{"head_dim": 64, "norm": "layernorm", "norm_place": "pre", "qk_norm": true, "bias": "all", "init_std_qkv": 0.0312, "optimizer": "muon_variant", "warmup_steps": 88, "schedule": "wsd"}
Each number is 50 + 10 x the weight over its row's rms, rounded and kept within 0 to 99. Layers, rows and columns count from 0. The size before them is the row's rms in percent of the matrix's.

# layer 11 MLP up, 1024x256, rms 0.323, rows 866-878, columns 0-127
098:57 52 30 55 39 45 54 68 46 60 48 36 34 54 44 50 40 61 36 58 55 48 28 47 44 59 46 46 51 55 66 55 57 47 40 62 69 46 43 44 59 43 61 40 54 48 30 53 52 39 39 38 41 41 57 67 55 52 65 46 41 44 67 60 74 70 37 54 48 52 44 55 58 46 49 63 39 48 36 55 57 46 64 42 54 36 61 64 43 46 43 51 64 45 50 59 60 60 44 50 42 44 60 39 39 67 49 59 51 31 45 53 63 47 33 57 44 55 45 47 49 59 64 53 47 50 50 54
097:57 58 34 48 66 48 51 46 61 58 67 38 47 46 54 33 68 27 36 40 60 55 37 42 56 40 49 59 44 41 71 42 34 60 55 58 46 35 54 61 61 43 64 40 39 43 56 53 52 49 48 53 56 58 42 64 41 56 56 44 41 46 75 56 44 45 45 44 67 58 44 46 39 36 50 54 54 45 51 52 40 43 39 63 27 47 39 57 46 37 53 39 59 64 60 30 79 52 75 38 55 46 57 40 55 40 51 46 60 39 77 46 58 61 66 43 42 42 64 43 58 58 72 79 51 59 48 48
100:52 39 50 60 54 63 44 52 64 41 37 50 58 50 65 51 51 35 49 37 51 72 58 61 49 53 53 46 52 50 58 36 44 64 75 45 40 45 48 57 44 56 39 34 43 67 40 58 46 70 46 57 69 65 61 54 30 53 46 62 47 47 59 54 56 42 33 68 41 67 37 58 51 36 54 65 47 55 52 62 41 58 49 49 45 54 62 55 42 45 47 53 53 45 47 61 49 45 36 45 56 49 51 46 45 46 31 59 57 36 56 46 62 43 44 46 57 50 38 41 29 58 45 49 48 52 50 34
101:49 56 37 53 70 56 57 55 63 46 42 42 47 35 64 62 66 48 50 54 53 62 48 54 21 58 59 40 40 52 49 31 55 39 36 49 52 57 52 50 49 47 50 55 43 60 41 36 63 55 44 51 52 52 52 62 55 60 57 49 44 58 41 44 44 34 54 42 71 64 59 43 70 51 51 58 62 48 61 38 50 52 27 47 67 49 50 41 58 34 54 40 58 70 45 36 37 58 57 48 45 50 58 37 51 52 58 61 57 28 55 56 47 50 55 32 44 59 54 48 47 51 59 48 46 46 54 57
100:53 50 46 49 40 40 31 57 52 63 58 58 44 33 39 49 57 70 37 60 62 46 49 44 46 58 57 37 50 52 47 43 41 56 56 47 44 50 36 47 28 62 31 42 50 76 46 53 43 58 43 27 52 44 46 47 55 54 61 49 71 42 59 40 50 41 62 55 52 50 34 53 58 56 56 49 48 59 37 59 40 62 41 46 56 45 49 46 51 55 53 40 58 53 59 56 36 60 46 52 56 57 48 35 69 42 64 46 33 64 60 45 47 77 42 39 56 44 61 53 54 38 66 46 45 65 46 46
106:48 41 53 53 46 54 65 57 51 48 36 60 62 52 46 34 57 51 47 59 46 34 22 47 46 50 48 47 40 37 77 52 60 39 49 59 62 48 46 54 54 53 37 49 42 53 61 33 59 44 64 49 59 49 61 46 72 51 46 56 65 55 45 61 41 53 44 33 56 42 45 56 40 72 42 41 44 65 37 43 36 28 45 44 36 50 67 48 51 40 55 51 66 24 53 56 43 59 63 56 52 60 62 47 57 57 44 59 54 45 45 60 43 57 58 49 38 78 55 56 36 60 60 44 38 53 43 40
099:54 55 83 66 46 50 48 49 60 53 45 58 67 46 48 54 71 72 39 51 38 46 53 37 59 53 45 55 56 35 53 41 54 48 32 46 19 33 49 56 54 58 56 52 49 61 37 47 51 57 30 47 43 52 49 54 50 44 41 58 56 59 46 55 33 44 57 53 58 80 44 32 44 46 42 34 41 58 26 35 33 56 52 55 46 44 45 66 35 37 72 42 75 46 54 56 47 58 64 52 54 59 59 66 44 67 52 52 59 45 48 35 42 43 49 53 47 53 59 48 46 67 45 48 47 51 66 46
096:44 45 56 50 71 47 31 55 35 67 52 54 70 57 50 67 55 44 38 55 40 35 29 59 35 30 32 53 41 61 48 43 52 51 42 36 39 69 46 53 33 42 36 53 38 51 57 65 60 55 46 33 25 57 77 44 42 36 53 56 58 57 39 47 45 32 33 55 34 36 55 42 54 63 42 41 55 60 48 56 49 41 50 49 47 28 45 49 37 48 57 51 48 59 61 55 45 33 58 69 49 65 32 51 51 50 25 72 59 42 34 31 39 51 49 56 40 46 59 33 54 41 45 52 52 56 48 58
098:26 51 33 41 50 54 44 57 54 51 54 67 47 50 45 65 60 78 67 64 47 51 37 57 44 57 48 40 46 67 45 36 68 45 58 62 59 54 66 51 61 61 50 37 43 62 55 49 45 53 70 60 53 60 48 36 51 49 64 53 44 41 63 55 52 43 39 57 59 49 36 50 62 42 38 48 72 54 48 55 46 38 43 34 63 65 55 61 50 53 45 47 49 28 49 45 55 49 54 42 54 69 56 47 61 50 46 46 42 56 41 44 53 50 59 74 59 59 64 47 35 53 46 47 49 44 48 48
092:38 36 50 43 43 56 57 36 51 46 32 52 44 46 53 70 52 36 53 39 44 48 45 57 42 34 61 44 60 43 53 44 49 53 59 61 46 52 55 58 56 38 45 39 25 58 34 41 45 51 46 56 36 51 54 47 41 26 47 30 72 53 51 49 64 39 53 68 59 56 50 61 69 38 36 64 47 62 49 38 37 60 53 44 54 49 66 62 48 59 59 67 60 50 56 57 41 50 52 33 43 35 29 67 44 45 47 60 58 33 42 47 68 38 54 68 60 52 48 42 48 43 54 49 56 54 30 66
098:50 50 42 59 54 41 43 58 51 52 61 71 40 60 49 33 42 32 65 55 64 50 52 50 43 70 47 39 46 46 38 45 57 43 64 46 67 43 37 31 56 56 47 48 53 58 57 44 56 63 61 25 59 61 40 49 45 51 75 44 56 34 53 40 42 55 48 38 57 35 54 56 42 45 37 44 36 43 35 51 49 47 36 39 42 45 68 50 55 49 51 66 65 53 53 31 48 49 50 58 73 64 42 64 65 49 64 42 51 44 50 64 54 45 62 61 63 46 50 55 44 28 60 58 51 71 45 37
099:60 80 56 38 50 51 58 37 61 35 36 40 58 40 53 81 49 51 38 38 44 47 42 48 40 61 61 55 47 55 60 65 64 48 43 48 38 48 63 69 42 44 59 53 48 47 27 51 48 30 32 63 46 42 33 55 60 41 51 53 54 53 42 53 36 62 38 60 67 43 47 48 41 50 39 38 47 42 41 49 54 54 39 51 38 62 43 51 72 55 47 47 56 68 50 58 50 54 42 59 69 55 47 40 36 44 57 43 50 51 56 57 36 36 44 53 44 39 45 45 48 53 47 65 38 52 66 45
104:44 47 60 60 47 37 64 43 44 70 42 55 55 46 48 49 52 44 51 47 63 40 39 36 41 29 55 54 50 43 37 63 56 74 49 70 65 46 50 49 43 63 45 64 63 63 60 48 54 46 49 55 43 37 64 35 69 56 70 61 61 56 53 57 39 48 50 66 58 56 49 48 65 44 55 41 64 59 39 80 62 49 35 54 41 42 57 38 41 51 54 35 27 55 55 51 59 49 58 43 45 56 52 66 42 59 55 50 63 50 50 37 50 48 36 54 31 42 41 41 41 54 51 47 38 40 61 71
# layer 11 MLP down (transposed), 1024x256, rms 0.0876, rows 866-878, columns 0-127
104:55 43 40 28 47 42 48 46 54 35 48 35 41 61 35 43 65 54 74 43 59 76 53 53 51 56 57 69 43 55 39 80 58 53 40 53 52 59 51 32 49 57 51 57 55 56 43 33 66 43 66 49 43 57 32 62 55 42 41 47 30 59 56 49 61 39 42 55 36 37 72 34 52 48 49 37 59 44 57 66 59 67 49 53 52 62 57 47 59 59 55 50 58 58 33 61 69 43 61 49 61 51 44 58 45 44 36 46 39 47 49 54 50 50 50 51 72 53 53 55 56 45 52 60 35 53 38 47
096:50 46 47 54 53 61 54 60 39 28 46 55 46 44 39 44 53 50 47 64 44 31 44 33 44 56 55 69 55 50 45 47 53 57 53 65 38 63 51 32 36 37 52 46 46 43 47 46 44 46 53 58 47 54 49 51 69 56 49 61 45 41 36 50 64 51 40 46 48 46 54 49 47 63 54 51 51 44 67 51 55 62 25 48 59 51 37 45 43 69 41 53 59 52 51 39 47 68 39 39 41 50 53 37 45 63 60 53 31 44 42 72 44 42 60 71 64 55 59 54 44 41 41 63 59 40 47 71
093:42 44 61 52 42 51 68 30 56 48 40 43 50 34 46 32 36 51 54 57 65 62 47 42 53 51 55 58 68 48 41 61 44 48 47 50 34 40 51 49 48 48 48 47 38 53 63 67 53 50 59 45 50 53 57 38 75 61 42 53 46 33 55 23 50 67 51 49 56 45 56 52 39 29 61 35 54 64 64 50 63 40 60 62 50 64 44 49 58 54 64 42 52 35 54 65 44 58 79 61 56 68 51 53 43 43 39 51 43 51 50 63 36 69 61 50 41 34 49 58 45 46 59 43 52 58 55 49
102:58 42 58 49 34 63 51 47 45 40 47 66 46 52 41 51 63 42 58 55 54 51 40 59 58 39 62 62 63 48 33 62 47 48 51 48 37 51 53 51 25 58 40 37 43 33 56 67 48 31 75 59 49 45 47 36 60 37 52 45 48 44 44 55 64 57 28 57 42 39 46 58 36 46 36 56 64 52 69 59 48 52 46 37 54 64 52 58 47 60 44 29 36 28 61 63 60 41 35 48 59 52 46 47 50 65 54 48 28 57 47 61 51 45 36 51 55 46 48 58 41 55 44 50 76 46 50 40
101:59 47 48 52 58 47 45 26 52 66 33 41 35 84 62 56 41 44 54 65 37 45 44 58 37 59 48 51 35 51 39 67 31 47 28 56 62 44 44 57 31 47 38 68 42 42 49 33 53 56 51 49 54 37 46 51 55 54 39 59 35 52 40 45 76 55 56 46 42 40 60 54 47 60 57 70 65 53 58 41 58 49 42 50 51 59 46 55 60 41 54 57 40 41 53 46 53 49 48 61 49 31 43 45 46 33 51 43 50 54 51 48 45 49 61 55 31 55 47 48 46 30 44 61 42 60 44 38
109:52 60 45 35 53 60 44 60 48 43 51 39 39 51 36 57 42 47 48 54 44 39 57 49 45 34 56 69 45 81 47 65 70 61 53 56 54 48 47 64 40 50 42 45 42 49 38 65 44 55 50 42 48 36 68 31 50 55 41 70 60 36 30 44 49 51 60 43 39 59 37 30 76 35 37 36 39 55 57 33 42 60 54 65 64 41 65 71 42 43 36 63 33 43 46 39 41 55 67 40 56 49 49 46 59 32 62 43 40 40 65 41 56 32 57 56 57 47 48 51 70 61 49 54 55 63 48 64
091:53 34 21 47 43 26 44 59 47 61 54 52 34 53 46 61 53 52 44 43 59 47 51 38 41 47 61 60 48 61 49 53 38 69 51 46 57 48 71 51 58 68 44 48 61 63 39 41 53 32 64 47 53 30 52 50 38 56 32 51 60 51 51 42 43 67 47 65 56 44 39 56 49 38 62 49 54 41 50 45 50 50 55 56 54 45 61 42 57 49 49 36 45 32 52 45 50 42 49 27 46 52 46 44 53 66 48 50 64 57 39 55 42 62 45 46 55 39 45 56 59 52 55 72 65 40 55 44
092:52 41 36 41 38 50 43 58 58 28 58 54 41 26 54 54 32 49 60 58 44 54 52 46 50 43 52 66 62 34 46 62 59 57 40 62 45 47 52 49 54 70 53 55 55 56 46 56 50 45 61 47 67 51 44 48 62 46 63 51 43 41 45 62 53 46 42 51 52 48 35 46 54 48 55 50 46 48 78 32 54 59 38 39 42 54 42 42 61 45 65 66 54 42 44 47 48 43 42 30 47 44 28 56 48 46 57 49 53 62 53 45 56 59 52 29 71 67 41 44 43 46 68 62 63 50 40 63
095:51 51 52 57 44 47 49 38 37 47 51 36 70 62 30 41 57 59 56 66 49 36 49 53 50 69 63 43 42 44 61 54 64 53 41 45 48 46 61 40 60 56 49 55 65 66 62 50 54 45 45 31 46 51 61 53 39 56 53 52 42 56 46 64 62 61 59 58 45 38 46 45 70 47 55 43 31 76 55 36 60 62 43 30 70 43 66 56 42 34 51 30 52 59 55 75 35 57 51 39 39 38 44 60 54 57 59 50 56 57 55 59 41 47 55 50 48 51 55 45 64 57 45 48 33 60 58 53
084:37 55 49 31 34 39 39 58 60 60 62 50 55 34 55 40 40 58 59 43 58 64 45 42 45 66 32 33 62 42 47 55 74 62 52 49 55 30 54 61 72 31 58 57 48 34 63 45 40 56 56 42 59 32 50 47 57 64 48 54 54 34 45 41 41 53 47 57 55 45 33 50 45 53 57 44 38 57 47 61 46 40 40 55 35 44 50 54 63 40 25 34 42 28 47 64 48 66 47 44 50 59 52 60 62 57 53 61 44 43 50 36 51 38 62 36 56 53 61 50 28 60 52 38 57 59 45 58
093:55 45 45 44 48 50 51 69 36 66 56 67 52 48 38 52 55 37 43 51 38 58 62 43 33 47 48 44 43 59 69 55 31 42 58 51 33 43 49 52 66 46 52 56 45 68 42 61 50 34 49 61 48 46 71 45 46 55 31 54 39 47 58 62 60 62 61 32 52 64 50 55 62 19 55 44 53 67 42 40 39 45 41 58 33 53 52 55 45 48 34 50 49 42 60 49 67 36 36 54 47 64 59 35 55 38 56 57 38 54 46 54 48 48 53 50 44 54 41 43 39 44 50 56 62 47 48 56
098:43 62 36 56 42 49 39 49 40 54 54 57 44 56 55 41 37 57 32 67 27 47 45 49 58 40 44 53 57 46 52 59 37 51 59 41 43 53 55 46 73 24 65 56 71 49 56 44 57 38 50 52 41 53 49 36 47 61 59 57 49 62 48 29 63 47 55 48 46 32 45 70 50 40 43 43 38 45 49 51 47 57 54 58 52 56 49 61 46 47 45 37 28 47 61 56 65 48 42 41 61 55 44 56 50 55 58 44 60 60 60 53 64 39 58 74 52 47 56 25 56 50 44 45 53 43 62 51
095:48 52 42 22 56 54 43 62 56 39 46 39 32 62 40 59 39 54 50 45 42 41 68 54 45 61 43 41 54 66 59 40 50 44 23 50 41 51 46 54 54 58 61 45 52 34 47 73 40 38 60 61 59 59 54 56 42 44 33 36 32 58 31 37 60 46 57 40 55 41 54 58 41 56 55 46 40 40 56 34 48 53 57 48 71 50 48 52 52 49 44 51 75 45 31 54 51 55 31 58 61 54 46 44 58 58 41 56 47 45 54 39 43 52 59 49 54 50 50 66 41 45 46 50 43 54 49 48